{"num_hidden_layers": 16, "hidden_size": 160, "num_attention_heads": 4, "num_key_value_heads": 4, "head_dim": 32, "intermediate_size": 448, "vocab_size": 16188, "hidden_act": "swiglu", "norm": "layernorm", "norm_place": "pre", "norm_eps": 1e-05, "positions": "rope", "rope_theta": 10000.0, "rope_fraction": 1.0, "qk_norm": false, "attn_scale": 0.177, "bias": "none", "tie_word_embeddings": false, "parallel_block": false, "init": "uniform", "init_std_qkv": 0.0455, "init_std_o": 0.0565, "init_std_up": 0.0651, "init_std_down": 0.0651, "optimizer": "soap_variant", "learning_rate": 0.00823, "lr_mult_up": 0.68, "lr_head": 0.0119, "max_grad_norm": 0.5, "warmup_steps": 200, "schedule": "wsd", "decay_fraction": 1.0, "decay_shape": "linear", "final_lr_fraction": 0.1, "batch_tokens": 131072, "max_seq_len": 512, "doc_mask": true, "train_tokens": 500500000, "max_steps": 3819, "dataset": "wikipedia_en"}
Each number is 128 + 32 x the weight over its row's rms, rounded and kept within 0 to 255. Layers, rows and columns count from 0. Numbers have three digits each. The size before them is the row's rms in percent of the matrix's.

# layer 8 MLP up, 448x160, rms 0.0652, rows 415-444, columns 0-159
099:129107144099177126114125092120131119187064146200163128174047131087094132183174054050118176182128158176155118128097152133104139172118112082140120121163102165175168140100170165124176132140099102138130146156109161111072130093095117133103171144152169062139128114114097179090153138082134087149105155126140099148128186121131126158102099125115100107194116136100186089107150119087133107163111167074156112089142149160138110117131139170121135206150146138144145101107128154091062147080097102
100:112115127089068079161113077146140162118133127107144109122127106089162115135130114126071190083117113142084181114143161161125040080135108139162143079182103119147075119084179131146144200148138147096145080116180155139117166136150135181123156112160047101106136099104152130091109102130118182118099144143183074099157144144101156117122076164150127075120187101153154096079111142108101110109103164176147129116068052127150136145100096184098110089104114097127130048140102072136149153100133140
098:119110099076159058164109119111110176142115104137090153082099086132121126149076153087112113148136071099114139158133168088119186089142049138151133086099113159137132096108149072095151142114129163161136095122129110166092139141112121093175166100169162157179079115157099077080108104126121125172199111152121140152122079159168223029154106132090156151197139148139124080113112156125134153154169158158137151098143118109196155139135160155137122121096094142090180170083092121153133115120168133
098:162145136130128119109067097092187132155116155131142106137092141149180150120091140106174132133144146110138091085142132145123102120122163129099155151190113108060078177143175097171066125176177144098118212103079090159122136127111162180117135148146116204101142067106079174146076100127127147182152135106094111162140090085118102116113155116177176086085081101097158187165146160117077112177149162140140158097111117101132121119133123184130157065125141205143093116179103103077132109098115108
097:144105114189164135133152096137115051136082157143194162080118160095155128112110128165100123116128133123145123143093167159185151145174100153167122195151117138105142116110128106135119132159117107172143098084145158134163138097110104149079169125149150123110130079175131071093166143116085116073105117062111132073104081134195148119159131129104166138144200127134150148183086126129184098030125112138164141119149113090146143128102127191103062165086141147105095104120121047101144181088184152
099:130092101115152129148104112151129117192109184171087106126117129096072127108120107152154099085139134089160111077167167190090157166125118168094131108157126137105104158142132129133114082167145179156079162157061051131130167171146091089122112140120074158118076088159097150129114157113073149149079135166104173134145083072120112124093103096046087134171167193128137129190093154090168174151180145137120157130167165095157102082098137110141129146124104181132164130143127155080179101105175123
087:112113143084109099096163143084141114191127062115163103122159170139155122106178094110131146116099115128104065180244120130127127175148158096135153132171202088139157166113095106108123158064098133121143141134110103209128113172096120180151147142125166155148105098083135093135102161132151132057138114138112122209124175104123131130110114208136110120107112131088121125117125188112126045153164154130103160144109151200136146171138117076117172128151158115133141106106153106125107208132144097
104:151146097185142131108064121154116113136101113143118170125118104134119176085100082122136097087126163078191143170083136182149105154148154159127162154096100162046119161105159153173090126102148065128137137100118108173122101045166120155105138125147137097147147092147147098169115141118128194185149134147124108155119166131153072172173067076157100171109138074142103161143118046119120122104101111147141159113125118164130115073095079125186122198197073132125123111111092076139160160128098130
103:164152095113140153149133072124085111139152085151113130134124107116078139127086166098092110167188168159181161126114098077106097164180115194172171140132126097080174130174138109143098185214122088141122100137094096094109138107145173139101143102081144096097088126105125106149109119133120104103111187077066161122060141121177093095148144111174136097127121118178131086146125128108101191128110117087118148134115116105188106049161114175097110130171155089104068103155091132117091166128152061
094:154119126118124142107154134195164082135098130174152150185108194123141109078109135127111171099123138142164152146149160147201140089120127134165085115131149121149151078150128109147146079120093070082165138105136165076090149067126084201122103169138133200112088149163146125186137145155147140137133143147098122077172077135102118134068154141131080108154106116128125136102147149180099111129119118078119185107209168079146116162185086068094129165130080098093164102081194120118131087167145131
113:152086173175134132124130085176197099173145089151101160192167136115076143202106146184112120162167082124131062143122172093168134201135138130114108122117119111131114116115172116172142137160186166146090119083147169130102152099159171103149090142105127184101139104133096110122114172133131109109088123119122155133141161068124095193189147125125081144146108151061163154177132108115131134149049119130171053150153115096105121111103112154131106135082185088134127131203079103137112118116130076
094:093080155121138190130111120095114120132175164178109111138129086094104115117135115137099167176155137107056107124125170137119113109127116090165141148092133165129109087136106093137102126075135124079154167165187140137097106046112116154113098172109118129118183127158152163082075117106111146092159151128173105144172117124144117119154117079118172088149122148095153140097105158151200177172158121129157204158118140152107146142101146103165139075189171153177041220077109134103127073153130080
103:171125120114096177166172177085133048154119137133138134178143154071176077085195120132129158102176138076102130145081111161085111152152063095095112110142177123149094158140078173118104093085161162137172164114110111129087094111112169123114138143195094147118154117193110171163178130167185138138057096139130079181177171150086181140177116118108170139112089128147117122117131139059100124118135113122130164109088156141151106069139091147106100126110120124116147131155147147138103106055106153
098:164201144064208117190130161128156117176145166176147117084136156147167126129137094136129198139113149086113110067124136142149099065129085176155084130111119128104105129122123087157112133118157137069138151109154162103113067124118128128177081049149086105132104146095162173079077154081089140113159078132134042079151149125126141170134129104171124144126105123079095057121110075075123174157156164141120119131137117125151088080084138132125140170159179102115152146121095145157121114137179145
090:131142149107111145155146122138193146086100108087176118123117143177117170143106201104135174044188131095113086177102135098108118106082148095145163081143135178170151140167107085123142073101107122137133141147135129123181143112091140139134097095133093092142077111106057103161090130123097157133181117134154073137156145147156160104073170151150109201128174124186147121142112120158140105152082165136089118032140118108143092118102090091135099164123092193129199096098119162125106165183120147
113:156160133211101198163062051146149094164098069076160176130106101133163163157116124179099126087140152102101097108144135159130151076089120181105166109102136118133147165158129145164147120127059149112123109093168134093165146067149114119132173117134148110065172108068165135143083163165091144117100060073141122131123116075129112200123166136171204126108147150119138136158118119140107178101141110200120106153101152121117102112127134113088152129167099094078094136163089121097097155111153119
096:056118134138099065123155080188151178107096091189125167114137164174119100137124140142139101143164177185144196124144114124192074141107111121133111163150150120185052106121199111110116175146164146136114173068128095172112124120108126118097066158174117084135152166081112150138155134175155119078129094094148155162093060125089130121113108124107148109180167142095118147127149107152102075093149092146108113122103145079151125162116098159100186066094103095155103082066104129122103140103109114
100:126150116077157113163119170086117159124128094164120104099087099127165083105052099110119127149161151099085116136173139160091116123111156135079113092149121115140152196151158065068145116115117113104117153084153115120099203121108151078129117132089141148121117159153111180174100096165152149102153117172105122204181162128171079118112093142127149150103143133089055142087135125064087123101184107154070100089129126126197139143173180125084094101106165171203126102144148153100154089098084105
098:149176150096093091048079075209132106109128130128063149143175085189143109126136112164107133167165104149143080155084153096159102102097146090148133108147127190169074102156115145117094129097133147100142132076077122119128119123063065112111155129108071155136164128154129164097068124130144195166191137141133183140167119135129082133064180142157127117131181126181149131143071127087115115121133140130185153122142097076127105102169117141098187101103124136157109141122170098066148123115132163
096:197076107112130091150083101173141134073134132144126125102163165139126081135160198101085167140181073124133095181143158153127141118186153162110114114109183097146156133086148131146118137106082111140170108131165119094137069094072134077141136112131185111032093125134094152151098193085087145120096120102112162106140071135101175148172136109135141147144130100125149116156147052102177173109109121098121137104106070195154165086132102041122116080108129101132139157160129117094144112101102098
094:150166097149131109148141134079170088093057104158164086154148114096113137109094101114115127181115147113139161172166097119180132151141083175119140127171065114099132130093172163095107145119136151138152079117094126130152161151182081055139109152126156079145164087087156153083074128056087131173148094181089190160118084143129154180129123139125170109140121143161146191090111169123166152114152207181141182118079114122089122080132095126133145110087103049112118091109144134123111094092119108
096:145107175076128126141171141098093093120181165120119180102102156030092120084121129125078122133134078127176152151122082138127172169118144112146122125176111159076070112109196143125128118143093113152063172078146128191131084105072124125083169149108131095165137114108116125062173078117159127079125093126142109147138101106109092116148105116142122124117112112101160177174159073138106163051082150088106117161168112149153151044111080094107152134145119124143110124116098138199159109082089110
104:127128172152152098099156107151171175151127108187146081099146121120092089081132142075140091080145096116110122165165152151156071177148066152132085143156157152135124074104146119158090116093118168140178130163148124109163176084081129102116159112123106150150080068134127153143076159193128135101122169172107159162178134175131133089102115121133140127166107160113143183197177122188121079128173097152133108152112086094126134150060130136057115113144162127177044156147115192123149157132085141
097:112116131112111151177135160158151175117131180114162077125064150188162117151145180120135084160111139163129115187161145136159190113118148121156031134153155188169105153117131099081133091106149059144129172167120122112102137107091117125089153083130161184116156123181082155169115115099197156081161090163112122149104111181097149132158174117166084134173143113181134143099080071084086165106107132117080134156091112147176171118129111095163113145106112138102096163081131113086133131127198122
097:155124121120106176115168098182138104106176082169090100180098160172124101109169108125058116112099108140125123114138116095104163191144077090126108140162087165151109092175095162088165123175092125121111095137123088154105117184154090138180141132104137102161147087103197113103145101139144167107167080134209114089119146107116122126093158174144083117090133116139137109077163137170111109121123170073120180134082131115167161133119078095123172049167205112168188130165081112145124145086114128
106:127138093041100144142136165173092109170126137150126144194142144135133160098108133141150121171228142164119102075100127078118098108107236133156133157136102147097146102116132113129107093125106087148089122072163150153135097105094117149131081026110186113143118153131170083119142122085143094101115132202111160133154075134133140116223107143143127169154164168133179110169143094074132153132116148152099143120108159131195105139095094122152119130100100146116098079113150114109113192150142133
107:173107104125125110144097118154114108142111152139185121077114120131128103121110124112117094113121174173134138109084129114056148104112089111102130145092170143169158170096131146080103195133129068177204069119127155161140140098154158119136150085153135182145139169111087150090047142074152150166169108138126178098112113094100207103094139165090170130107068115153138078159110119215133198124121122110180136132170143098094143102105154111097169134119075130158083144131110156121151073152160061
102:112223102147106178132125067105099055182147082088097119155169103123147143095154090158107112087144137114070153095083111167126132163103150140079140163104121115160136060138146139146184110156099202105144075067116104122148115163126146174124170100173131080110171132121139121065145143124181084124126066164126132153116162085207159138150050095155115155150095137115154122122091098155128086143083140144117188141131094149079100117188173151128104125131142144105103125157112170128136154147150126
093:163100153196118083110139088122156055131113096206126141104162158152108127156132139116181144157135112131167156094130135085122166113104121119182150094112110117161162115116146160131137151142116094086155091110174199112120168119171138093104115076130133124159136132124095065115125180068065132135114205103093092065114117092133137126169136116147112141078148110063134070103096142135089078132125152152180145193158110108139105134163162187132147135143111085175133174225123121149152115110201118
106:122147086125105176086153116129127084109132157089156162061156145142183098109185132079124198117124162174156094128160125106205100177083163107086143102158075109152113125169128148176096148160110140126165180120124126111141074118149165149128109103111133201169089174057123146114174121128171093116120070168129109159176172155120129114134141091110164097094105144109137148164158095114168148150121111164108211164102125137120090094111053123136136087157102103101083158159095116110126182152083173
# layer 8 MLP down (transposed), 448x160, rms 0.0652, rows 415-443, columns 0-159
102:095160109070146160139112121115163093118117078158163112128147218060126077125134068122058171168145127213150102110120161099106173119178079119083185072106133153096088160156127133144132152135113163138099141089060120141103105139044135105126067125117099112092136186095134148137104159107130167112132116105162125115129120109086123122055096101150183167148124137112129118073131092128157111192107099102093118103130136162130108160131157077099165123163165097083143152162162149202133144149125110
094:155170143130127120113141073130088111161113171145211154146082137076194120008100145101085131118048127186074111203116109136127166150181170120112142156112184118084132126092127069134149120087114089113143116076133103161096138159121109104082112156114086132168145111148150139074143123115118133138107118208078140149171106118137141095144112090050136135121117083073120128106118093173151176099145093098085091112133135138124169113168110162190112120117120144124157121184130136146136136149119122
105:158080154148151115185093146142143159120103137140102119103165115086132108168119179089145135135116115131146135158103168068121142129156147127122129071147122137142127102063171111088111193103143144172074171118121110084093145145106144140196098118132130077139104140123089118146129120103108128145126075122077125128088210196136214078196181144080125077179087155191145106099131115090116142113143116136143210090175165109111156154155210181098135109107157131131137149136099126156120145077178103
104:101071133100130136109120172136133132118108143085155084113115109185125164193153145136116128153088138169113144101231148122174186162142083100104084101140148127125150147159107111104143112112058185113161183175132109115128129124072161126128123084120147161088106162099164116134162057140108075062140175097170136067181136149160124121091116125073165122115063095110125140078118116117080051107124134129188147146122113137085129122140126148180176192134128114117147105118176084176158109136181130
103:164175163163065099104140182130094167170120156091077112142217144163121173155097102123084122129100097116136090051132102109123139119101138110141114117113084092101144145121155193071095093151148136153095103146139144129099176161140108163140079139150145123081016152097182164173151110108123121107142108139112109187136114139137086054116144108153115096107118160087074143063161137133107145155132156107111124150106082203116101087091153114134185127110093118094135168139087158110118100133077094
099:113105182179077155120109128127136106111111134089163096152129109195111158181160148155164114167139167170188137085153128137194138127080113137125107096121176124175147143115117120098183132101137137106118176155178107136085163084129097144163121066109132141141120108121124129101159061152192064097153162122096063095072147172105162106129106141071150131079075090215129122064105167149138121139123133133126150153088157189070175105091139185138123144097157112086110130128114139162107089092091146
094:119098096154134181170176143192109151165110121149108165135143116090067101136114102183176168122121104107105101126118116103120144085099130134116074122130156149167106170110136128164105106118138163181099125128141167120070048162157069119155135172132164107129147105153112176114090113126137116195138163132134167127091119110144119174214100080133192224151147161134159171137114098114062167162105114125079105176115117108111136124130134170175092104048089158173143131159151164139171107077116138
105:172080096154115146085129116100149127204146157128147133139134087148134153135169143140157089090110133197192091151046119145127079138141073080156164156111097125110111074094135158156137118153130092095125102124132105069074136158151069165107133097106144108082101072147083129130128160136139140193205153113091130112118096159153129219119171083125114159091148129104152142128155081128098122132168142117131100193137176127108100131135061131139137083163112163123147134109116135165151159084154228
088:111057165096122134140100143114161198147125205074162149112168163119136112142099076180137154105092124149171083122133108129132145062158147150135114186152101139150075130104127157090150092094139210128128126135094159130103149136085113156158157130106085168125119087121183173141104138128100147158179068142172063101091101088203161164103124113151135165088168125090099118109154122166141069127108168164071120115141152097087126151106119102089130139157138134129174149148151144111139165133146235
099:097134084174130120092139136159131146069138121148116125165075159143079145154161113150119164110131090067173082179124136107145113129106043073117091121129117107177134154186190130073177130165164129134080123083117115110143137095123108116058186173132157120080147160134169083140126121116108129193147101124110109101088146084110127087161108163152144132101180106153166141142097150075078072171126105058127173187170157091111105166099073133115093102113187151115130164169119151129147162133171123
102:151196070120143147091151137150174103110159093115205111088117143103088102159133110191108124147075081107110152162184073110132105142150123121101132136122128086142126104084130067182180126127159113143070113114152138062154156139078129132110130134134165111168181088113138111043119075108130108179196184111116109140095095111147132077107176144096063135153106105109113121136211120177161181137145135050106136137168121145100137108114113109114103105184137124100129146106130092080161161090141152
095:079098096145171045168165143113160124125117151109126171171119139148158123168118097161133113138109110102174180056145078133162131192066118128153116126098142107144128088171138111092131140183130199114124143149132137096145133163125088075109121099139130111138151111096085133204186145182129153154117079112155159126127142151084138174122088137112094148131141106133116105121098100119052112060114165059114130081089090156149121127102083129094137139041094109095171062119112096119083113102113196
095:115121115170131081128138138133076180144089124115091133114104165140080143148111158069186084093090143096085153144129100161096152082100159135143148096116155099106114076101114061184154128091128085145149123068154105168071146115135153111144077159105062122139107105121131149110079129146151085164160089158109151123079127132166139125066136122116140140171104129125193158085077120160083196052141178165145151149140136111200158104139171147184124111127127113116087158097159127191133169195167133
095:092063164184051146073108051145123145118143125074047159153146081138146089104128191090105090119140113099160118169107145134117145118094131106160107106149122089131113139100101168069110142123120115146088139162138099117112107162091146106080145177106148151077150123120125134165148101163179119178061143134123161192099111122129108125175145121114095110119092137185123196060137109194154106140129129178140090166089173109125160125147107110177118094129094112109097096132080156069120151082094074
098:158119167180140123191069112121090126094148172091102157174098156152174094136111100147182098077068091122115182148133093108134088105149096082147073152092136184158086138095104156062135141139163156119111185087113159163130091064118142075156178140130110137107147124150118123170152132205140154146162111122107140081152089132118123116158100108042138079187163153075083106164141114185110105119142099105142158166081125133126080134126151115072121105106085116161123146078134104171121152113093159
098:110148148093145141117129083117121147052146081145136131134155160147119130123168139189136103105107177103079138146157174058080131109129136131159140123143117082187139138134145098131130160098105072072114086100116108073084166148159098153128139160191167045094101069109119161087150133158160141118140140103071126059111106143192119094125160122075108104086100112139177124089136115147192170167105154156131125177149156179108125069108124180118056140051089116125123126128153096119114091120144081
103:105197141101101117094155103110134093101048151164161090133144150109209125117131060140091118078113082124123136141127127116149122184087122116140102146110142124149136176192082146187127132143114132143159143108187090156114113164132131058068140088132115184151098148198173121092134156125132105139086158122126126172168177140093125167132169136083099156131128150163098100180155120134091133082074162062105156122096128113178115138128158167102141192174190142097136115165091152138130097176102189
096:131190131112122095101100103209154080109132197108095178137097127153139164155154134123128162137113125171200122144165160116153111132110095083139142117124137107133093105092132133109122131171103114090092157138070100099166118100130094112082107107180138133096152146121134039096122189117040069131120103121096150082145132169121112183143163127144166100169144147141149156110057149219142103139113151131158074201106115115078107120051127121163138145176137160101089084076125127128154149108140101
109:143116182110109118118138169179085138125142153154017128156139118099157136110140076099101137167122122147080177122153138121110162117060117060094113125090165174166107154173145152102127129084133110085117131080088159175107176142098107150106155203089098099107104162080169136149052146195153114132155049132112135136143109135107132093152092091088115135109141121109148105230125083110157088128100157154161157089121078102086160100117115145106131172085159138135127117145152111102102139100159170
094:155116133128146152183080117123141113169169117091185152134142150113109143131115135114156123087097173140092108083132104154162162139114089155130201154135141160136093174158196122136072123089076138145117211154157104162123172147221137164128152114115133124169135180097132128091098144120079110113162115159076070153115167146221114135086093176113093083165160130139049148113139149119134184137064111159130129155117081146151150086115154139114163128115109233141119133093143122105127133143123089
093:135190193106133142098126154092110118094086118150177142151093085151128138198125150197119196112117130098081105228139172143144142092094148196140144112125141140129117152131094127092139174125184166039144109111159128108184160139101101102089136154118151127119133128152197127196174126065063086108121108147150143124136112114082105108168106086148147057129168131125166101133108145105107104139179161119184104172098135101118121120078156096065129106086108151118130138145141157145148181140134115
093:113109119167114133144057115087129133066093133152130170106133109172175141132130141107150109105125192107130146095138201141109090095122136149084153082089099084152143128113089176173078146113143161084164088091099159152108095112106113093198098162104103137114130127117119135175148148132094073101109142097141157094118153170203170126097131125135078154152187111183121093146079138091171118172183121175198160087080144099083078147119113098154100117113109187102192130107138148070077158128144139
101:057073136119125119135086148137195090127130121113098086145114110119143149149091124125170072160096138163187126149166104170099154152125081124074114106131199178114122090235117152150099122131122126183149083104119135099106071124135155141158134040149161170108130099119169167158130077135150110104145082122130142167126169149099153175083119115109152161156126107058116114146159110138151059125171092117102088156126170131129135163153182136185147077090116164145121143147090147115135103081162192
095:160139071134174140107148097121112162145151123138142118113172088126079119075156113144155186144133141174018180080136188186100123108120159122142113115159132124084192096130107168149163153149157186105105122077120122153104138146124163097150122118147159156145140145115098175116141109103117109084109172074160098175139105145171130119117087172204161154147152072048045106091130104157087157136167166119125125119149155136159160084123173118160136124132117149176122101111103146112085057178108138
097:118109111075198109131151118196142182090129160099107156115131123109140104168141146128145054150097154163139022087128141154129091155156176152132172162146151088081137188197133105109143180108129093140176119190182180132153084086126146128107130121132161126155141133109114136100082110120125142010179134171134153140103152152154142159106134152164108116123093116131147106124183130143105138100127114136144167114184134080108159094139159146192067155114094102088113145091180110176144100132118120
107:128178181078121111147113153100177129089157192138156065080124161142153138181122184134129136094083141157143131144122141174168151142133083095105068089121141098121129167164151122104115178111110120070105085173136080127144140129093095119115154099135208128144100140088113139107160134132128123149081115033088138113212146135094127055125139161102109083148127109161061134058104125167146100089143124048146123146084129156102167138133158125102148168084108098082138151141111141114163080081158118
100:140129128144126121134127097127099140093162140185132125121085117100117127096155179143122090081104154192113066128122150088152119124135105177161076081122088080111149185157138084152194137156162069160145119083168142167104057076121108089098103131147109084149139109097066135158120133104133069190083096176162186159167135134059114158112146160096172125115078194105137137106097132153106111120146131133145159178199165159150172105106179145160113166139121110097122098136124098143055075115157137
103:071125082160113201162106137152141137106175081136189119142145134104108136154123149152087132118065167128136140120095134146106117138095112139122174152098166088170111085087211158189129097158110226084117147083129140099150117187068201160092128157118103134157128097123112141132112123164171157091138053139137134158170091151178155057132070152113143159086142150104134127141149111145142106111103161148158146187103115157139086141192101137101101092105172116066173089133141142164128147133147139
092:102089145114151100143112163103136182176156143068174086177163122139148135078108115112102082087083120110113160115176128177078132156191102127128144155127151158106117145098167097108137142109149165204127146129111095132112116165132161181120131182101189104107158057102144198105146076196160097154123067154180158169105136146162139122076092106129173132139197132157109139133150064114160159151105103100106104123119149167124130077159077101180074119119108136146117119117101167103166109117050130
# layer 8 MLP gate, 448x160, rms 0.0652, rows 416-444, columns 0-159
108:059146088161133110134088075165139094130133119144135156183170105107145170129084122124150112087078070105177093114123147132175190084076121155100127133121138150173150093122118134148092131117097107110132162151159086146094109144148089189147105140093135083142127109157136102174121124152157133087139129119152146139150153080170076082140093157093166107105129147159197124102177071144130184091112137155157149158205139202137140088100169122161135172074084088144096210098056121160138099131133162
101:181163130127099122105105092158087123043131195117097129174143086112078091177168144154189138075125155090160157174137114102121121071131092120084087103073101135103065169152188144154117090115147115113128170115179147127087141082073120118105155125140168097133120110174130175144145106129119133127101138113147140142092143168103128102159120124138172071157174159121147086127071138134094162069085074096158144080090138159149111149109080094144121190124041114125075116134143081106103099129100163
098:180110189107133117032179112111136185125141132139131095025093171097138152086141099078174195109068130188116138081128084125117105106124154150097107126150066135119166158194115152110102118157171109101142115167108081129147120139144105172077123064129149132109115168118094129103094150117108120129130076124158170161066127114136146170095085099139142129148125153132131142202134182151134115188141152181173130112145156173154115104126145136138158176148182071107132101190105101126114134117109137
101:128075115101118133165101106124158094148137075130151111114101092049113100137104140081172092109137137143082140158140094103128134088118117123112183133110166128164128102149074110173137155085070162081121117121118067123127096102145128060093134102094144110147251092164102141123170104161140151186148141142136117175145159117129205160138092109131187143179155118174120129201121082100106078163113131147143146136099162085132125157170135123078117135180163117198100095131145173086128161129149176
103:149129149105044146141161177123106159106149103081133114142170108109148188148155087145096154128127088037083075153147110105121110133112175147190172050141154141160098132071137110162168117112144088126114088130076158118090107103129176189086101162117138122114110150121158142115116115168111179067080197139216138109178175061155107089146087126094100088106148133120099119145080169121102135102127116133124129145121126116071160132130097152139161120128118112140122133087112132140055185084102110
103:129139112201129141180148182169099106109120121109143167144161160198160133163107090142138182172125125081133104181078134138089108115125073134108107121110181132151117157101082139173088079128084117091114124187131144081085104129097119072043141158177120139110204166096170178129178148074152099176206174095105131117118147102138106145154087095105128172094160186147147125100108076134111085122109099129151141134136100083086100088128149120171074143089106124138125122117151136135165161105099098
096:129166097158106146192135066128088094149133089149087139113186084127139131062143089125129103156174123099139182179092099138124152168118109067137136119114098177061135173073079108117147091112156123164171120137136111167155120164141132123130089081166081164167160140139150128144113137091113193112132109214127081102157174114138100069117145129206120149107108089104068123153134169139143138123132132171158191097142099156118107109172144140172089182158115135157106094161105085080094148127115061
097:086089121121143150154084076144164152102067114162111160153162150115058108117164171131088136122126163100155133123090142136092057179179149121141113088133143145139083094105177126170136152141159121140140120083125140179179125100113124170229120126138151137116152094154117071187052166119152113168091129143162197155096141135155087137123158150077100072122183155202152056141093136114103156148132144112127151090117083137112136113170114134137186173097080100086125108116087100124157140145163111
104:100136116083086170121151141159125126121143164135137083095165114089096137173185110098145118050046110152137111151156140114121132080136174186115085092127112164091128099148147093139130147105169112169092160159124147135079152118129067110110115104082172134139108100105142163131137184115154085116148181114171079142120065117152144112109142150100141064136192138165166090099139158165166146138153162143184210143115127140126203127141126129179193107100092160149132158083103168194094150133181157
099:092139150162149103100109115139145121105157157140151105132154184144141101157118177150179067115166137141119116100147133109181129117088146084101104127120151061152158070169125061172132181086130139083122142146140198117150135141097105166172105091109123178103163123137107106096164065139144087225137112136098157080196139101100086180132058126094070115148073150112126152196156128128144134134089059125198136153137123157085097129085164140153153119105132088136070099122171130093103149119130134
093:130141149139092126150196116174145120163138065117112132136146135100132095132180069172150071095150109147169187109126147139163162179110159050146119089143138178122139053179133164086162111088119146126131106100146109172152109166126118176131130116205111130097154152157093098140159110124137164082137129135154153098054166106160098146122075128145142085086176174150103165151162078095084103075129127113104148126131062135145160126122144151106067143122119038135149049107157136145094163093133129
102:106127161118083108126062098120127194180133159121066111105102100102151157080135154089180160121148133127131198104149083077186184130065101117148149127199126077123178153096128169124135127111179129145104170109121158104095140115070155195138140143096075079188067086090153141153092093196159086124124120129145158146144093143123164135125154118170096142121149148131112114113132151119172107097181183135106129161146089193132192121164133130109134096139123141141118117091068137190131077118135106
089:094131127153115111089082099141114069104139116091158136218112073094164128085148165109093129127136140131139127192042112167110151124157119129094082108124110165158156111152138172061116121142190096138134137128148173142124130223095181124123136147089125083101174087142117161114116138150147122105105142166126114126178206114158061110163120133163199112118135204134119153142128118147156088180152131116060106108103111143081107078137086062170156071159119071101145146130134146122137137128134112
099:125105140083141138110209108078131150125138142114177176101131100070113151107121171095092156161142153141128110147098158157153138133084155129087187133158140097085158128138158169175127165154116108119150138185129036138176142194144162143084095122155165069147092091130095113119110118075135062064143162117154067186133155146145111105125153155131135129084139060183139137146123114086127160119113162114104140074128074122106134079141107154145138150132185176098117098156045158076138141089150086
103:138183141145174092142141157093123139083126113157110128124108111127144187116121169126182168090091169134168114134145152102113115113118135036142144149143096141116144139227123057121133075044140102113182148094082106100078125193119125097173097148123149107124141098119108175128121086144181104187136180154111135113169125122147123098145185132119067099096133077144150136139157127117173174162107130150187108105089091123088166066087177125128083111101073083126151107169092089123136161162132142
098:095083160133082130130164104102147141134140075172111113088126067057143130151128174064153124107106141117156209115139129124112177180102115056059136076116106157142127137116125149136133122163139182109081117150149061133104190123142165158154117106105107113127109147143159164110122142114111166126037093120113149127142092110131113123172074170119121099098102061123128147090086109134143169122155139121153167153113166153107093102186162137086093104198162100153104180095082156085192180138090126
093:109120102139103112094153139099107120155139121150158129078091140104101163094122163124095116087126110205116176132135105132107126142098163122127146135072115124170126079127129141103146179188126198121125148134173108184104129160080140153067092197140107080095053136155110141079136144146139097100101137115095079087111130095096182108145106114149157164118192173105183152160172119136150122122095195160147095206147181071114088162111168073108149071091097098160104101105114196093119146154106144
100:122174066217101096116137083131131116139051116174127141104144134142161147107119121140159106103175148097109154146146133112210136126159179180123139108139118186092114135167156175130101170156112126141157112143115104130089128081164162138121150118142091166104160176075208096092095084077102109109171160143174124127092130126123154143141139130144176105104134099114117112161108115171158121118112128192152160134080117175138119119184134110096064136146225076156154120199157181077152105159107135
100:195170165101097149181173116114109110128150113118146058144084153132215148101103123101129114138124167135141111158115117156115156097197176150125146138182133155111117097053200073125125135199161135129076155165075163178187083089114196109158105153105171116121113104085107159134152136122168146104134131103114095090099142156168144091141141089181088172100163145136157091109114093158146180138186124067147085128122107153117111107161118086095147096118106101113089067120147112127111159156093116
096:099166175090118109096111110114173102122133080164118142129079141096140148165120094184204145112147064105096065171149129156117153112143130172072123111105131145135142135148161145021115143107118138089130086109147078153112096145145165121133042133131166156127106146132171154119128147082074143089098132133107094138076104129107100181133179091114164120121196131205169123125146163192157137148213150164127083168102136159125100111075125102125147105164082135101194126118099081140145112121113128
092:088068105133116112093137145146142120189100142108141124151139152109129134085106143150126117101092106140127155118232111147132143177069139139142114131074134143176107130177174167090133133089121095135117143156143160158108130117128105092158122113168172106064147144137114132164097104146134165150073172061109084143164156122062183151052172084162140127109118103143115122150128125183112052127183114095114142101196218078154184149063171111106150107136116124114145156122163090168180127133098148
096:178154151130182077155147160143178138141132085140100093107143143128076200111126085098045137121139081114080107199149200076116135106127101147153102144149108058122092127174179070112163161125131160141119148117066131101168160107178187119177104135103126094136089117111107085192083174210115115160077172122169118150117078121120136172172129113136100135137084160149156095171124146165134134095091142093146142142098158109134097150133133165068149134132140105081104147104143118126163129085104147
095:105131163099096122160177158136113108149157118112115119102171114075119085169122153112037109111169102119107117154139143199089136115088122139170119123165142099120093142123197125122114114100134061128148147099094183111145109144149114137165144136133132138182105160181162072118132131117191154224135084158060147105137121080087158112164143123112112107071080162158167167178125129092115088143156079202107131109076132096156069138110123156071126139140137069107158095140163114124202140144158163
104:147137144163131151086152133128124115164146116180060117121131138108127130124113174166176114116117203102174213135130140143121197125094081096118133122123150152159121104120147140174169061105145146113117154151110061179122155179120141130144120089118082111139071098115121128161191144082117057181093137101149059092091152121112129176164131135134098147164142100121072130155119119122136011124150145106161170125149101117148122103103084114132116072139074138156135120167129119101193062093129183
097:117179137084058129158101109127167122170122117136184150131133167133154109154097135116118075121076144130136145170159162103096102095126072121129107106171127108075120172181105077139117167134100120188120097148093160078130152110152195082064102127143172154130108056152135137096201134118136139128085103100096148122122129196062111178146146176108103099148133111142094107128111102190132107155145056095191115103100125139147123052209100140135172136151129142101096083129096093170120178112127124
105:174162144144131151153196084139133128117153153092123089189145126183195175116150135166190098151118083127099131143215095136183090108100123118170151109150072134052087130182115063169150131181090114125076119115114124064111083120125092096123159139117128101152133071102099113170189120133104122141094103148115106128117174143152114142174136116102100184144142175108153171083117123115128067164097095151108129118091108154124109069119159172190092165187132069120129122125115121131104140106103171
091:108169128118079153090140102115155143156101116131136137096141045182174145112115138150177115147133130098117116131208131208079120080129113173155109121124065123129189085106120114116143133117139092080147069111140173132138116149127185130130102116120167120094210116167138146198181144055108153151195117128117115102106046148137119126103092093132164128177151134087070137090116086145043140142160103143160096094110158119151185154091142133125130107132141160167131101152067140142103087145129096
100:115121144144180132205088150129117160156174151094180039133137158144116079099142066078087098126130121103110126092085147130153141140174058166132122135168084143096148186121128094121151105109136102171143145131131073154185117155203102131111126193123118091106158067057115211099156113172172140116143099162170152176146128136162127126122096107166126136063105126139128119147132125098161139155163099073110154113135122118108131139159080126192078089078110139155079093135086152093143125101110143
111:101184072130087134136180147082096107153176136142149107123148141152145100105150080169109197136118074101134111148135168107143111105129123112150108146204066120120122097221126134118101124135102148141118166115137115071118102124145122112133157091203122139095077179109153149181152120113161137114133144174146146185146164104095080049120111132136139125116114139120158087127115082138045145129129041137114121181137095128088073143196147145150074140114059087167100140104087102155170145089111141